Each number is 128 + 32 x the weight over the matrix's rms, rounded and kept within 0 to 255. Layers, rows and columns count from 0. Numbers have three digits each.

# layer 4 MLP up, 1280x320, rms 0.108, rows 921-992, columns 256-319
130148145124141171113173117134145135121089128170110153099117131193127110166095142121109096144054105102096115107108102073137142071062103099114162166147117138137114123122189093140083137186118145
109204129149103118109147123143166111119166114129143134141071078134144074132169129151137110138127144036230140089184109164056129120108131147180121123148163111140123138170135161114110154093115141
129149144106136142160161165141154127091085207073075142152094103158161138147181111160116126119117110119173136137139124109135139154100098161097162158127179110151104118142118205160130103119113145
109133148164111121158166125115198153167119132117159091069184158089084099159118120111141151067130101162098111182144168134124098135157100104144132086101125152086149126107101119172132119130066171
167158114130133089124133126191171097155124177148096129134135113135139120094138133088117185167140118118154095144176113115180159136177104194096158128087118123099136111115098109150149143134125217
106166085111168090121052069214079110160131144109103095140070140109112127110162147129111107160113145126090140167123126171119146129110088138125142151143127156108113154117104114076146113058126135
083125099130147149111096079098093116073159130145140148190135148094100086156113136086129123146145170153069112164155158133122099095147094160107128110124159073104134135113135130103091070149144153
127123170103197163129107144161125159115142145134113190108151161091154155133184147065132089160167125130125127163083111109137131162098145157177137115187153141098125124099112172103124111098127129
189123155071143126110065087158146160096149132189124122158118202159149141111080093155112146190164085139135120135201151132124164076098130068153126171119089148134157134092109102106137085203159170
127119078163155175178107120101134179118120135107147147187099081122194130122184119135114156150137118093097153095112100161110146134189097155133146135087147119092081163102168131144097143155137122
126127091126141126113126073113128148099195125085165148137161100137131062080175164115147086130132120154155125149067162180139103021109097092088101093134116125120128126126121106153186128097139101
072107140078039152121119176125180129141072150077136149062137068084150207172139113136086175145129108123222124122131189119191131169208108174079122162158097074175067111072109136101149180157198108
121121128159148097110131158117101122093149134130141143118110160156142152146127181144149122133134105162109133096155160117115087083136182184090145138126132067140145118132176138120080083128105100
110083105153086104111139091116116134086144119091191147103084156129159125138075174129119174140116152159092121138060109068171165160124127129130122055101113115226113142172080122170040119129130150
123130126177167160128147105076163074148125079169088085139115138105053067159113153119103144084133149144222112143181108165080096146132216051125133119105123165102104184114162168143102189141094145
075173153147116126117156142157085050140147183129136097187196117112182166137049146156163151113060153106070159128086134080136090133159115147118131179132163123107144068112144114149151182148141115
110087094158170133136130141159093087097091115156110167119154181089118067088135135166119124140129176170109161068113121109119094164165129111111100072159123142107111108125111100135086154153120142
100089119197096160141142131080101118098110094180122162114135152131083144053130106195160049190150095179109115107181113186120140132151107094095108107122128127121173089156067135127110089154166173
118112133124149120116132135127134164086119126127186128130081122095144208134151123132157149012096129159131177146122133128153143090170086144116130103175134161093074103139152165092072169138151148
141065094108124104092083160091146110144113119103167101172118152132120111054129088170062132131140153114184136139153117182174139138085159121134099113102132126138122161092091128088195098125159130
090106149155167151113169085148102049130107153093117165142137099127144076115165144153166162128139094156116138099158122172114111105137119141068067110143136097133156145103128136111149141183121098
130107111148175208160094202166179071109086111095159114164159141146126071203122140124094135139118105101127067118079104098099097109124145190136150120091118100184132107156093155162100090085129134
097171140108103120141109082063107110105201071156126163081195126131152084126097126141080177109141179089074203089110189127087126115147128133087139158141151108143123177099166081113130105149166050
104097123245125171106114113106144149169107139120164087071182084151073170124106037159135138127133091145109107205102108141182145061126137102146132125076119159150102212181167136158126123066117092
077143141068165077086122099144147051123153135142100160129124118112160137097097131132067169105108129135172109170138113080166088141125147134111153152119122136146112125146119171114154122159149153
106097139143130085124165090122111187115119066111114120104185081144107132167137104118153098154149167138160114083162123204100132216166113080136126110130159107129185191134089151174138128127131108
057133107184099103107168069206129109146128108114139130097101108130082121141220170123172080145116128052101084110197046141104194166099133116167113102089163093145132095092158129062149122056116143
170169144120082196114134122187173137131155137140146138144104171106095120116073141087101152121130108113129144159082248136175145127109114119160108095058108161103114128088178085171095139146149139
107125119165150155095149116128111144109147127153109087150098119132168123099178124126120092127131088087076137122171114148171131152094143082149119132139114099101129131141098104106171089072155131
155157086110125164135082167144087210121117134153109104146173156108125132152085106173066176125059102138133108098139120139136176052111112160138167160156117159115136157099080166098104154114119178
147156168221123168120137103167129058148114119093116131094122136086077076100174131135104135076146145164087092112084091095085154126151160121162131185131067102078072103105125089192208116152122095
148110140111134109146116151127125139086137150124075147148148101090114104079148163123102077156135082134132121140111130170126150182118112161143095148115139142150099113128119148090091129137136155
175127158145127105152107136168160167132085164176087139126132116097088108115113122150121090168121148133146138136115108165070117149103078120117097123083106075175125068204120121084154131123127153
123160126133141142135112106060146156139129181142113090191235150146170179095092204103117099114153127131092116152070127168128101150102130077181175145122093135133144118117148144112087120132113157
089127096099157080103088112099123122109088138086171126112137041127094099138119128149131127150127137134120125125077079184170087087110120111143119108184098097139094109112197163102154144158105086
154152101092146175231174101171141121139078149130088169131062174139098133162156190120102112141062110153147181103105146071194181200095089188162088131058126125136090120062099154153162112202196157
123074182149133088141094109162161184104186167107133116085091152154144091109151150136140176121154121113084140111157158157103124167137171092122149080103168127137155124125103160088132135100114114
106136160113162157163095121095107138143062172130142099162152170132100091161104159171109185072166167255149112116116138093143117099119052114127081147128097147156127119134112163150099178160133167
095137139101138159152166118221038115117101089107135148118176061065114077083135136167094106126041068049146156105190143127194158134154047104130106101142161141171135150110131094085125089115117166
077106118143105152126141108105112177100125100161148103220115102177117119143094157141188104156124178127107120086101075132131136110188140083131143179116127156104077153156195090127104168103055177
144055086102115116145167106148125094158099102170136153091139152120116118143188094188144152211110150122138083190114089107190094074119111073055124064110170156119141089121150179096155119131121123
101124057168169086105141114209109103124095142132149146100110162133182153140117101099073116182139115152088132160108106151116123111176089121081148129151070160089139154097146127143128134134128131
113113130073164162191102109157061159141118137114149138117143141134122108156082041125134138144114182142133081114168141096182126164166070143170084127123144124100180134080152138193198114148148144
138101099111131124179117167102085067111139149085116099116189147110103102127099135201122119163115130148135118074113111158119134121113126183136123110139087140130139110094072104135173109127136114
151068130119146115166167114141174157101118125088109056065151147155110128148186098104136089077101176119136112100130160080168136157148084171160128143104113131129194127130098119112139138077132080
125169189076094129133157106197140102124074107170094104160071128153179128099132149089146111173126093117118194131143176127194106143128160088159075152129068132124057089166155100088077133085153167
132141147144112148081100103138117127117128100069107098096119119157134136083167114188106165094116132131122148159112132101126143102136137175173094083089144107127133121170117123127138128142087096
163097080144129138100111156110110138153114107130112148110116124109096107153140129167202141139107114078167073114121098095137150133050144145137113080084155103130130190179150111165172133104111169
110134113092100112168104162132094109177128082125130122121109105135091070177146106113129100143161181107159158116185129150117137137130122110110149170140140128136106120120145120126173127113149122
141157174175162125131144199120110149160155140125095086134134111139163135108144151094136147131084162170077113112187125085083079095140155152182130111174102125139097136157103145120132177097120189
144117146142192093162150125141132133128136100159151078168187148138131123054163146120064187154069168137058107153049112093104143110136143118136151100165150115156089170101142123122130182106098136
089130111102101103089149181090143200135214078157127092129175126142123091140128098122085124147126147130098123116145099156087078141110151131140080109125111119104092142170137130126141087153108092
119137187078102182088146145114134117098097208144129171107149136176105119123169085176163113100158201138139161156185145140161120109191143121117126064071136168112131112140124103129132094124174093
126111165125076108092081108180198139086162130170127167113127057108153189155157149125123109117059130132111124078149124161058111113106133086102149113147083151109168111129156113042149155119168033
091124085058136178166157119126137064096173111126105149154149033164183134082150104123168089132134142154051131087136121123184065118093153116102098115200149113102121109099104116148097102152126181
163141126168137156060087116137175083130085168115165192116037092150097137150096125122169054113137141090154120127132149158160091101101122144132172110094104138160148109054127125129107160156144159
138146139132105150146147104140147165140132084130133150108148136155099094143135131164105133148141132120104115155089183093114100099139123165132055125154169062151160113100112135181157160150151148
134120130049201163115135149151136165068121171114144085119102094107130095105121123134209142110221111177167126122071028122105087148182143174192195181121064128117103165084172102103110154114124188
135140104107131111089069145083142083148124137159086187131146166163156101084142133197091134130101109160098193140182141157137090065169127121112147133088129073144157136126119130122142129128129119
164176169111120092080107128155120133107125109128140137182175128094082138115121133180171080098150111118177128078092110104120133164137140164117062170103171101191060144134142137175135155112122119
129137116135062093096113085086170110137158104128122168077145100102078129178087147060132133119164122132113138108108116131109141131160164166106157135155082077137169190145167110164167121127117113
205072107164108153119153122152123097118095179122122119042092135114080149108133113122144117134139129155123082204147026133093115105144122174166163159148139092101115123126127098093088139129200101
097103108107107114115173089122100113129102139096148101119125141136140136170083140121155153085143123102113117125107121104109172049125116145114118088142155160147126141105167106149095117094105106
134131123180125132146143127154088110095157105144165139146187068079148150146154133154111160172112086134130125099137134124119111126117156122100087125081177071093112087103144163146139163070150098
052141135173142130094138202101176120104125095137095096129101165113058071090097190163090088175067116124126138121134132215149089127111186135091168096161109133115122113155153119128154078113164081
153097135139154174122148106121103117146147137099051149148159122120066124139109139113158182123121098093160049135092127118130100106056128136061062035207195094111109197178085108122100110139128135
069144107154132076133135115184129122115131129126124155148097117102102147153142081105135189130124099136143147111119166127154114194128149142145084155121113150091174143145123089176111105112134159
193097133103159110111099124143161112130109138145069102193144123144098133169114090043102126087102082082172137171121170139093190182109181169121151129120090125111108161102107190095133114110118143
140127076113155093218124168189153098147136144091133163143187108127168109194107123074075159096080130123126034103148069079151127115122150098066175161114100106136126090152085125077187120114083176
121131124152120142132107154137099098107139151107118154075150146122145099060141130121140119141114175137137077105139147125131150145172101133083112112114212127147176148104094192127133156090138159
140150080082117140151110171059158110127170185074173145094127125105137124127096101135134127113142077086097140124158132143184096096130134173154129146142152113168115132067127071138120122122132101
133147110103119120134108153078122115103098122140195125141103097158121110111096099157096139165103112097162104120144098152148119163135123154133186082163135147180109125127090152133137143132142114
# layer 4 MLP down (transposed), 1280x320, rms 0.0489, rows 921-991, columns 256-319
095108104154106099110097125109131083148130083069118146125181089066137132122132114119133149159221133129134193137137152128106136169178135140165102136139100138151128142103057143141131093106139111
143156111113090139135093092094150107156041137050057166114129085114149114062073113190087129065154080115135168165112152173136122138116133129133118110085118099108074081139188125083128147147177115
097131116092095173050123119117151234179102177098116139118086160124138144198141194127146124100134149108147131120143185165154135148097092078147161150119070112082135155086115089162134110113108187
118133123150108158146080070097095132159133121147153129142094150104077143179126090149152164124141118106107038168132145126168094180109087101178100174081176139108084083100148121150085103118096087
176135088102164164174121139063159165089188097197132100128183145085120160154123120135143128153124123127086193108168152127153088121136143066167122161148154124087139111165175219088134113130138142
102137070095106067091116141160062141157131127142093122107145146061192096150083208159142107077156145113112086177195094051099114090079068127063147075176178175106153080152133148143122083135199152
233137138117129164170116159091122135138066106095121113085168122172112097191115110174140102125069132154189121145116182120044115078124144160131072105135146108185130135090066164177107177131108128
149146133118103139084153190127143128123147161115089076149130099186129175163133149200099113180087182116121097155177135141104123093173126135128121123088119126112073104171137046205166137120128115
167122156097155146159108033145131127094163088103098143081143093111082155185140112136180117171169106146095131121052103093221129135098140108167158156160139169092179152086155145056097095105147115
101120122169130144124130114169097119124167123118157130099095089106156077038107160135147123097111129096122102141106138193112092155115181145138135155186119152080157130099126087137137134148141142
129174158174106071158090160151092077048124128127067141154119147144142151101101132135123120105132140177119170170157103099160127188083123164172128127148158092166153172074119140076101113135092168
105118134090070072108164156135135207133100052067158107058141087069159140169183146130106072114124149082149102151118211113095136151183160151096103161131120091136127131168139121079174104136190190
149154147103134157130136142053131159150165131123091138121177106117146118112174100115149074093083144142102156086141100099166126099101178079061164102133114085149137129101066104133128118092083090
101096101102109107158135094126153094092143057147130116135106115094113089128147149138072132114117096154129123137142204098107165118112124126116114132100097143121119105227119104114167135162167153
124126165125152121126159138136154124101072166132127190135087142056035163163111156171114154142089112141138120123117088138080098161139158117168193135159085138134102169148161136182120153141157124
167113113125116149112094152123134171128175084113110123112077163146065093171168103103081116106132103146148117124165114118115161099120137154163092105143090122134095160140077108139144096111137146
070154140095141111129154136107110087127118124156145112111180053121112115101108087102184156120132141163048131200162107123135095116126128122143142113127153110119096186172086106110084247113236148
137131077107091099148108092133171138165126148113110131128117065137160079177070127137103151139124143088104202115100084092137133149176151145177141148137079158129063130159147113126135175120098053
097103108103111142201130153108138127162119108103083119131163110193085161161138185168103131220146136128110070127133126125119150135123134159169127152101132100139136139152112157158101108163140122
110124214151158101148149142180079106114102148110087139123118109114127134108166073153142104117179136134089149159146125130090106150160088128129125125107111144107110079159132110174120144138134137
141140109150132166085067150111114168095104082157136097139125129142132110153141166103104116153134164124135144165071099106153164137116181124137194132151112171114090096172132119147117129109134166
163130134155126118166077075158133140134190159133120088175136202188136123125136037168115103096100108152119227089144098140132145133101107068172106096138102194119129123133149109151148054099066137
135165155063092110181165073111068186129078153075148109159047131106100138151171157089157115184107072098102169123117171066109127150140109170057127132076109130124093102117065072095143082157126180
116146114154136117136155135149101141147163105127129086098101157147094089104130100099147197131111134141115207174121109099121141203127108097140096169115103091108156177113130068157170143143133117
146162092130088137097143141131087159136149099093132081102155098097127076178160129113140189122120172136134083091079103156133142141100138123142089136209105153085136119124189069117127197148115129
124125120130111147149139184114146076112126127150130109118083126094144102093110156144096183081124099151141127170148140112162129100120157161134128111059139089091118112138188111108139127142160168
112177117097084073106164122095156100124160098135071178169142108130148144157116168140099116129122116106094120089122131126120085121129145127167109098152090155117148148184109091171105101161146110
110096140134134078107115140092086121134122089122103103126143077156160144126202094160145090148146129149110155084145047118079122119148118147106139121192103118169123169167103134085138146121128114
127144089126165159153139114132098147165105094107132123120147174127142146090143121082082119128143129109109134127130091102049131157091117148154086101079136161088135185153173144102180112126109121
126122091174131120089152153065143100091143137128095116146134113157042129073131112135074127081168104143078181088141076100149185126095109092065074097153118130111207104156079138149116125122175149
061093138168195173092079138119089187112110132121135113096142147162154109042127155148127100150121182115148079131099162129076136100159142114092134113139170139126087153100118167105118161137110157
091151141153141156127127115134130108161113117152192143072117177166117112142157151134140176102083127095131123124158123075104112087098161120103196137114102153126174155149183134130183064127133104
096101201105158182102124143146130080100138099130236161102131143102108116133172106142131109152125150131146150205107177102165088109137142104136129114154136123064125091102122160116134167053112121
178142125134162139134124199146110157182134103130144121103074151109137119169074093128105131161165155175148141100067074049123180097173132103133168114083173129065123207132150089150206148121110156
209179135132112119095109128149173168091127119201126164136073139096213140163076153112158172153085148149166092117135157069115187128115172158099110124128130169142128162136150112137128087141151136
107135115135165164159173087150151181116141101136160137117106146166054102081143157079106100125095091164143140165195163090148138129103095129129121112140137156112066183147141083141136138205145107
129118163128098140106084060108050088118092092147157165166145073114173095081182136157111143126108152139131128119114157098153067104134126146146071181143078115187087108145124141116149133131114124
156137053087158187046071130045185129038107160141139104158223149128153109122112095140104118114164133114148094193134129121092147088106103135121132146181144062144140139132152110121121157120185129
138105161136130133104148142210101090168159092121070146109099108159113092073116193062116132100119128133113146124142115125159107169124108151043144100115094076142137166172101139147113046105130071
149156117161107140176086118062148079110147132106154125103134121117154191099183142104033134166134105141151138140127200117136174115178110088138185106161107149135148166126161164139058130100101131
129154131125128092125126100073159130098182129100171115126127088145160146055115126188184141106048092134081156119138103124132167121154123102157122133148113163100171203119143097168085133080172149
128149084173160143106076107138125138102129118063124122128172095079105126127129171064167130125121128178131132096087141130092129167099191114093122134150142112139087123187135057157119153159102126
161161134121088127072114189217166157075119112191125165161093165105161115048174103120117151110150179030146103130130159071156117186145150114104120071125098141067105111138119054122106086153123098
086165186143159134124124166097131161166121124101105168179153082202143161142126115172085095177149167188152167121088114104090092101181127140145136100105117105093146128129137083105126125133147136
108128145171082122131064115151106142127154132125152100155121133111119156045185153112176098147147187120143119149129128144132158134104155144122178110152170145119157093143143105087144120045172136
102175100126141081160147125144134084073052139181147068081109088140163156103093074115153157190183121103197103148138107116177108106139101120123093104050150145143142162139124151127095118125139138
103136151098102135116170170099099130135127106161142136119147192061166111113155137143155121111142134102113122125073156108166119153153208069177168178136118174099161115058099154130093140114147172
133127137139117146143116142140065115128163128132124113126153156155105135077123141079091172115112130148133101116123157109142158174165119116110139121105129090095145113160115135105106120143106078
142157128103087098135126099161140109121109150151130157133136142152160175040104106141121084149088134091108078161119114156125097156095152140125164057163142133040152096119120116118118074090104108
142136069144102151102112083102123104081114094146213133124092120091147167107115110120135105144118148095126135131052110106128140122121093070143082119128181133150136162147138148184100142134147145
091098115143199111197103116036134153118130155166144087117120095140152086098110178097134142131136142178129069106107131133124154146189133089128118136112171138131133141164150057134114196180088138
144124148181103124142154199145122092144114124082126101104177149140129153141114091125178140121132071098129082158156156102086131102165084132150108146149155158105127149138127062167163120181104165
128130088124158077188121125170123142151170100129141077147113119096127150128099152092080160165126082139107102118062133114094137148087105151147150206168105068132126157131139121114109137120102145
096146151162187097090075091191136105149167113102131133142102087145144088128147154181023134126076157151068156106129148147115095175189122101127109101137121175160123021165173144106122131137217110
133165110153086100109119159129121144110120151129147073096115189129120132137119137144154138107156132099245073186152116177104120101152120138169139159105118155149137161166119190067062137124123051
079085183170058101157169101126114161146123074136130115173111109121119173136094112162141158105080095195117119110110142081112076135102148103125101179110222135129138178108073077101155148116103186
098164142085155063092172121140101097166141117110126155161085134122079136132136130089155120150108120118092157139167108157209092167146157104202129144130119187103112131138116190157127082145145148
067130145129172125165101119187124115137165137217104128122097121143124119127065101087135077155121105129167174119059153124110077155123133111112072154100123079150106126069126130118108147133092107
131102121176119141171155099164077147128114182121157076135083124119060155131125085095127069135150142093113093141086148086118224135149083135126081092121118184093135158149121135120130181152142076
094104093111160146174190121139128136187111106126096133068079142166191095148125111121102170162105103156117150195141141149112121099124130134113153123142110120113171085099112150099090114101172158
121130122146112103137123120136084098115148204149069113124125114097162107096065140149145198104130161103089173095117113176118088150141148128139112117157132088109160130130131156100180086137173185
124089150076033151148102124090175115142098125090148139135055105127094122117140137102064125219157125104117126145068152115153133187144123127184130119146197121177108108133122172098126124136137121
144108152094139153169086150105182159132203105082161233210103163124088135097157128193091113116141107125146166142108096145181136233191158100176084093130123107128131098068172105113176181153109120
085174167129145106122085166121153150136106062078144111120137124138128148115112090097153104097138151138155210106197142112065124097133116160128152104127085168122085135133168107164146114123115152
137174091128080169203104072093103163137137137144096115141192138136150158145100087100198151098115090114127167124135141097126134118110144166125109128125084129107138139083139127113111098177092123
137127139140148115122156097109155130098092156152107098111066176124082090134075139130107218129154163121158145135076146156110117108092076119151105182150122147133173133089093141151137085101125164
095152096151140175194163086123119159120115126143154120191148146129104143159154112148170148122143155148175131140157124129106130082135218175173119095142128171122130147118082137121125184077117148
085122100123087102104111160055136137093106075184173121116113150108159181123132147137183075083169083103166097118127103125092069119154128163113166165158158170131106149148150083132178128162088123
125131125096156165105093111126150127105154156122118100135036135110174114171190045154125186107139134129140181148118184112168122144146119083160161138133136123099113127115201168109108143157138090
118157111115123099132101143174086115162099149119212096159137133113124121092162119138142115103170102076106115087132148124073099094107165130147146110136131163132157117144103176115103165131161116
158094144113126146119117095181132126143063153192090087141113099093108135107154152098114160124101152117101143107119132109101135142129154105124136139119124119148110133204135148132137165104144117
# layer 4 MLP gate, 1280x320, rms 0.1, rows 922-992, columns 256-319
192192122195122107126147122142104135132165119166165108099107113161065127173185107115152109156145151162158127135171090083164123087147113163142114139235153165122131105128122144135111111152084147
147132086177215077152175170090148100126184147153146115177088100109151109127139124069093139148156177121095128145130120101107142134127089200136073168112135107090177061161167073128101132129161131
146075109190143153108196095142156056020114111167167132146135120131138119118102143131108110202179111120078176112097107080168101109157130170160075160100162052125119112134123126118195099183139087
170116168176130146091122120132184085115162161115166125124162101072129155121140076123132130166094122080156164110090174143189093148146164103073181133197138144113132151117165109116086085174134105
206132059148159097117048079106206128147109169110125151148165099110108143125116104189127207177081128140127099123064110068186085072127100135106132141152114126206109136129163101055190145095095116
200146153119133104106133127136118160065165159119140164115074083101144084156105092106162160065144129196155104122080135124092149156125100173054093170103160102140107131137101128081196114141075156
173121115152143144094165136087130155122117114113157050163109102140109140102065159163129114094103131131102159109130117135118098133142150174115136093103136136125113107138096121099112170168130091
149125138159132159118129152156194154185141152180181123121122128155141161137155186128129137160116115096144126148173146139085123098142160132154112144132154132120110127150134068139174137123097121
108157130150170168153118076080137144109105110118117149149102123142158169126132081164155115169161134100102130109190103140116166118152076148113102105080148130103072157127164147112083139130106101
101152083095080176147127081131148086115134197145192109155112159140094105102118144144139131104136143157089159223084103141116170089105044146121091102180118153162135106111173159125128086125171149
166112071156151063161145111145134189180132110143113084146132122207170053169119076149089175126165151151151044142143100142185159114150088141152126141145146167166141123067114119115175174085111124
133115132123115092115082109150125124080132107172153156135127142147058115130103124093075147157155145180054167066183142130156134108093136086125175155171153141226172076157101076134123101065101136
114110119186072122116091163148081100121124189106141158131107160178168154141101161137068198145113176119105122140105155088188150108147162143119133022099142091146085173131108168136087102092129155
125175053077164087122161118115110126117117119136099133196119123107143203126119084162096140157121147092053046053101154191152068128184069149165154074078123132079124082116080087163101117122101115
099112126129107140105133120134163060106101057157117099155147101118198122070097139145162117097142133136145155124137094132139066123137120099138198126150158132122134101178146136109128167155135118
102186126071108101138111105150142201107099158150177085154155104144096188120143107177119117119118199110167067109145072117129157154078077169168174167077103089099115135117071171149115180132136178
124166218142161183077133124151100146158162112092149122107092125139132163074128166137146142118105141161174138129180125105122157168127120133090161112163112130143110177141136115143086183138156102
147175124158112132096135134133137175121136122101134053145065136058127076134130157094082149119063075094150106124113190139161089143065098170062152090136161176160161160142139107114142087100097127
132099108120154046062097087168062117149115154157128135114165115137076115173092145166126157124155124148124103073097131118076124081107127136152108127175155104117135125085135145156096119147115123
133132092138119175095130139104137140150119148095192173110126147133111099095151114130125120159149155096137116133095071067128122108086114185077101146107150109122133075146131125162153146119095171
163146196177162116071151101111120146128150153136136143130026123077135124134099169129141125111108133134155108184124139195119169187142099078095145097146151134114103090094123111133093156113122141
171150115129174156202152161092157112100123087092122143125206128106134101101105103142076140084103209126079119090110094176170127144119110146156141134133135163109171146115121131108149139110139109
164091151060093123171127127110101153082128122155132144132067134128166131099118123098175133132109184180182185133144145116114132177103126138107136117137157102082123107125117124183118107170124191
165113056184129142150129146100094169149158099098127078083153090084118090150178101142128157122121157098090111073081097184122162135127131141172100139169126102068110095126191062116124169128106140
090180161144142130088140037123115141126141050110110171146227100180069140136154065113147124191152197072118138073163093159046097143139108117132137123192111188175179121148084185172073130163096140
154122137104175168197077099096116116073144151204129072152126101135170122186111118134092159100157066096205114177184117162105154124203110168104077158117091124118143107123149134189114132146100111
104105162172143147103137119128171130185121092111140124120117118168145136091144104158106153150133163109125152100146124086111142101115100185168107106139061151127125124118119138107159107086204077
086104074146142136105133083082133127138123100164131165142097121108096103119098119097129122175101124145116053107133120173137114115119121116110152124159137083076157117164118140197101135202131126
088062202116123197099113134120161073137199119125114141088141120133118102148115126128151158117187076172110133134091049136161210125116133114111139084123113101109189158094132093166146163140135149
153166102152114151117059209088085097125115148118182144113177106046117135117138089111171140082153135152157112139185080127123170114193175105077123183162122112179067077143142145165093145186080127
104161115126119180091156102153114109126098079161198166092083178195143109157179142142129157099115158145144160096169093088099114090127142117129198113141085141093143130162158180154156134060153100
100122092123141208082154130135183117101123167094127128115087117147150088113158175125132107095186152068109154160109190145104141130152139139158200142124114061071110166063100123098091080140154083
110108149076160098103085122119124065124085166127118143167161098111133107148133194087115126091158200169157141113159149118138165164177144189092168168099098136110095069148110090121152134151105129
160144087147143120162151175171156170212181205174128138115146165154147110081098106085098102136093096197155121189092111101118135190142138128143167091085089141081109123199097114108140160111146152
148109096184184097139135124119128172070131168148190133134154113138055087136130139097162129098165139135142081154129167126145118140137106095149116146127204097084109155135091126125115090120072139
118071122041138141137137122080042127105159145080105167154157138075153040129151131083122115113113141128083099138152095129128071132082149084186159142119139086182086177171136151107087182119141131
141122080099108103109126119084201178100054135133151138125143150122137109224166077127028160080181161073097127131159139111067178142059137106129082133162108077126149184115143160140121113182204077
109150150121255126094123095128123142132119137116143135112136127126149120127133072202056138098107130135154125136118130141122140148165088125165106151168178100160130072090205118150094150120155195
119099086169139169061163116131164184097090093099137142182118162158070124131075139126222079077086186111117116157131095150154136152147129102115179207109135167127109102178177101129129142143103080
201138108128115108119078133150063180088080231139148175117086146146131178161105126137115128109106091141125133170100135128155098149151126080190157099146130183107125135157104129085072145182115068
189181187128088103146153088176078134164169151142103109153146161157141115107138152142118144149091138115123177126160131145146090139106108161128115179072097113137139131139137115143170086068164137
134076111117182098194141132128063160158157178110132079106129132154130102200166083118079160131172169168117160119108124115132139087167093108150099121137193120109107133082134156119125175160138201
118087120118147149185111162115141179131122135090130085137145154064147127178112118125127076109166147097115102077145115144098137119154158163169119146139132140129145159103136134132145132113126112
096123072136122127184166140112099119134061120153133168100132194127078110152115150140112107112124105159133031093138097104126109105151174080125156146158111152143103200094087146186136133110129082
133152081124158121134109092135147153097178144079121081137100152144116139084159104092080167131098120132122136068181164115153143143109107172120185133127104143129102098135116096087147116125179146
094135102136151141092096062162124094099065128065148107117149108191129182113160154129132179101144105151158129172143091123078113104164084201135115099072152083122082122205095103139142119138126076
138160156135148105049170123169145133171135083122156174106085092117122128172130114147114114129167140123142108217127106095141107133105176113134080109153150105125112170089117108199242130080096125
132122125095113087112159164127128138119147111129093125135118117172149139122124121088158076137137108100122100072167160149118142142098125149064125151150164145102145105148146110152136188155159120
120138177136135164114149197142124063114112080131065138160131147117131106160130135155119164093111113174101138106176145123113103160147112124127157134169114108073108156117142088059150082109099127
123138130151122119137098086121131131125099105167125118160123101134119129160097147092146132093166122156153112135140058127155140164188109156129152139098137146125096085122131118139143188170123119
123104160085127136138141107122116132145122146156100083058150148126112157041100147135180105163088073101142105160113160085109169123125090177165139071132194093134162093187142131085123101139081140
104141154130095116173110122115118165203111067129137094144178108161120109127143119150133124132146133133095145111141120093125118144134115117095127080113103137115161133111111202165119128126108116
094154098076082138132083117130143127118151140177121145112108172085169105125113192096164176165083079100148118127113127097181181139089136130165084136114141113138210151129163095158123129165140166
135127131128145125112087182150103151122138165202125105114102173097063075156147142126117155112157083096218055173130107109105157123167119140161134154132140145110118104132161126162149116143150140
089128168121168125183119125173113096142070165139133173088153161141143105143160105162164107211102158143105086116073123135192148145170117100107121142138168114176062125082170115089104171092129098
148102152150073188151113115135174160119105127169121086139159173160108096158144151170100122165158177125140084068072162091072143127105070148091097096112154057109165099101129062139102193089125124
182164173138169091080119084089121122091098117117145108084148154112094161142096153159075124164110103115087147137083155118158140125097102089148168057197131134119116163143118123143130192160186102
116163170090185123125130120071162154134140188020166177133142171228159123109156144157132101137132110115132167167113119090133160129155184102074142151118126075145143076087131151191104134069083111
182183153093142055109099068136104104203114107123120129184071074143170172042129115078144181104086206112101111125120120159164155124116162158075150105112081112205120076118115167133083115153135124
133087135133069111071104153107174143111140133109112185178123114135117083101111129122139171181094155160145146141134177138181162109104143130081175154129123115183173166102080157160152221141148120
090168115116098092128105106112133142129122116129164146129139039108167147163130115076090139136218086089156163092126189104159128135116118152124100083092139165145106155131120203107105130118078098
121132117139054098104137120127046090118065122089163135135080171140098149120124133145184140132169108072142174154160142104120145066141107112101054132169151137111185134149169075127126077151092136
154126072054131128080115084117125128150108130129118064162102144097182123058107195176106147132173106067119010122103083130162165097111109073177132111173156103166118185136133162094147153125172162
194120074105123199131107120086078144178122163108132123156107134146127143157120129074173160130136150183102134122121116097144123085109110156151144125166146153130119141084150182176128130131132116
034101131119101138125102104149165112072085127143124126109118112125179083068150088120127126112090148146159128158041112166152150111112108063182168180112125134192085125190187190182137074183132137
120113169133099088102104157146105097116217097132130142113086106088130137081159127084141116111122064157080172135107170116178167189117064147125112125132142093113129146172136107178125084139119154
131161144075195060080115129121174109077130193182132097114081153166115087120166191155090119110086154191121080118099136123130103161175162144127117165128179137152119085103170135117135101139071154
151138141099109103107092086111068097108141142174135147133104158165093112127145182091171162092094148148084104119137066194095184149115183083138180032132071100167144182070157123139158126115146181
190110127105157128132145099161172141101142149132156043162121166096107142034039146085172089106129095109064163138143123191073142155114081179139059118210130169164081123078149121139131154143176118
134114148116154151097117134182154052118111119130118175101082087147186067187089149118101160125144157100123162186145110164143113095152102095113143110193116123155068155138125115113109142121152067
151096101137140114122107134073062112130077129108145094079142105123132112095198174158110169109161109125145109117128123093116140168124170141174092103155136125104092070142144101075155197113136163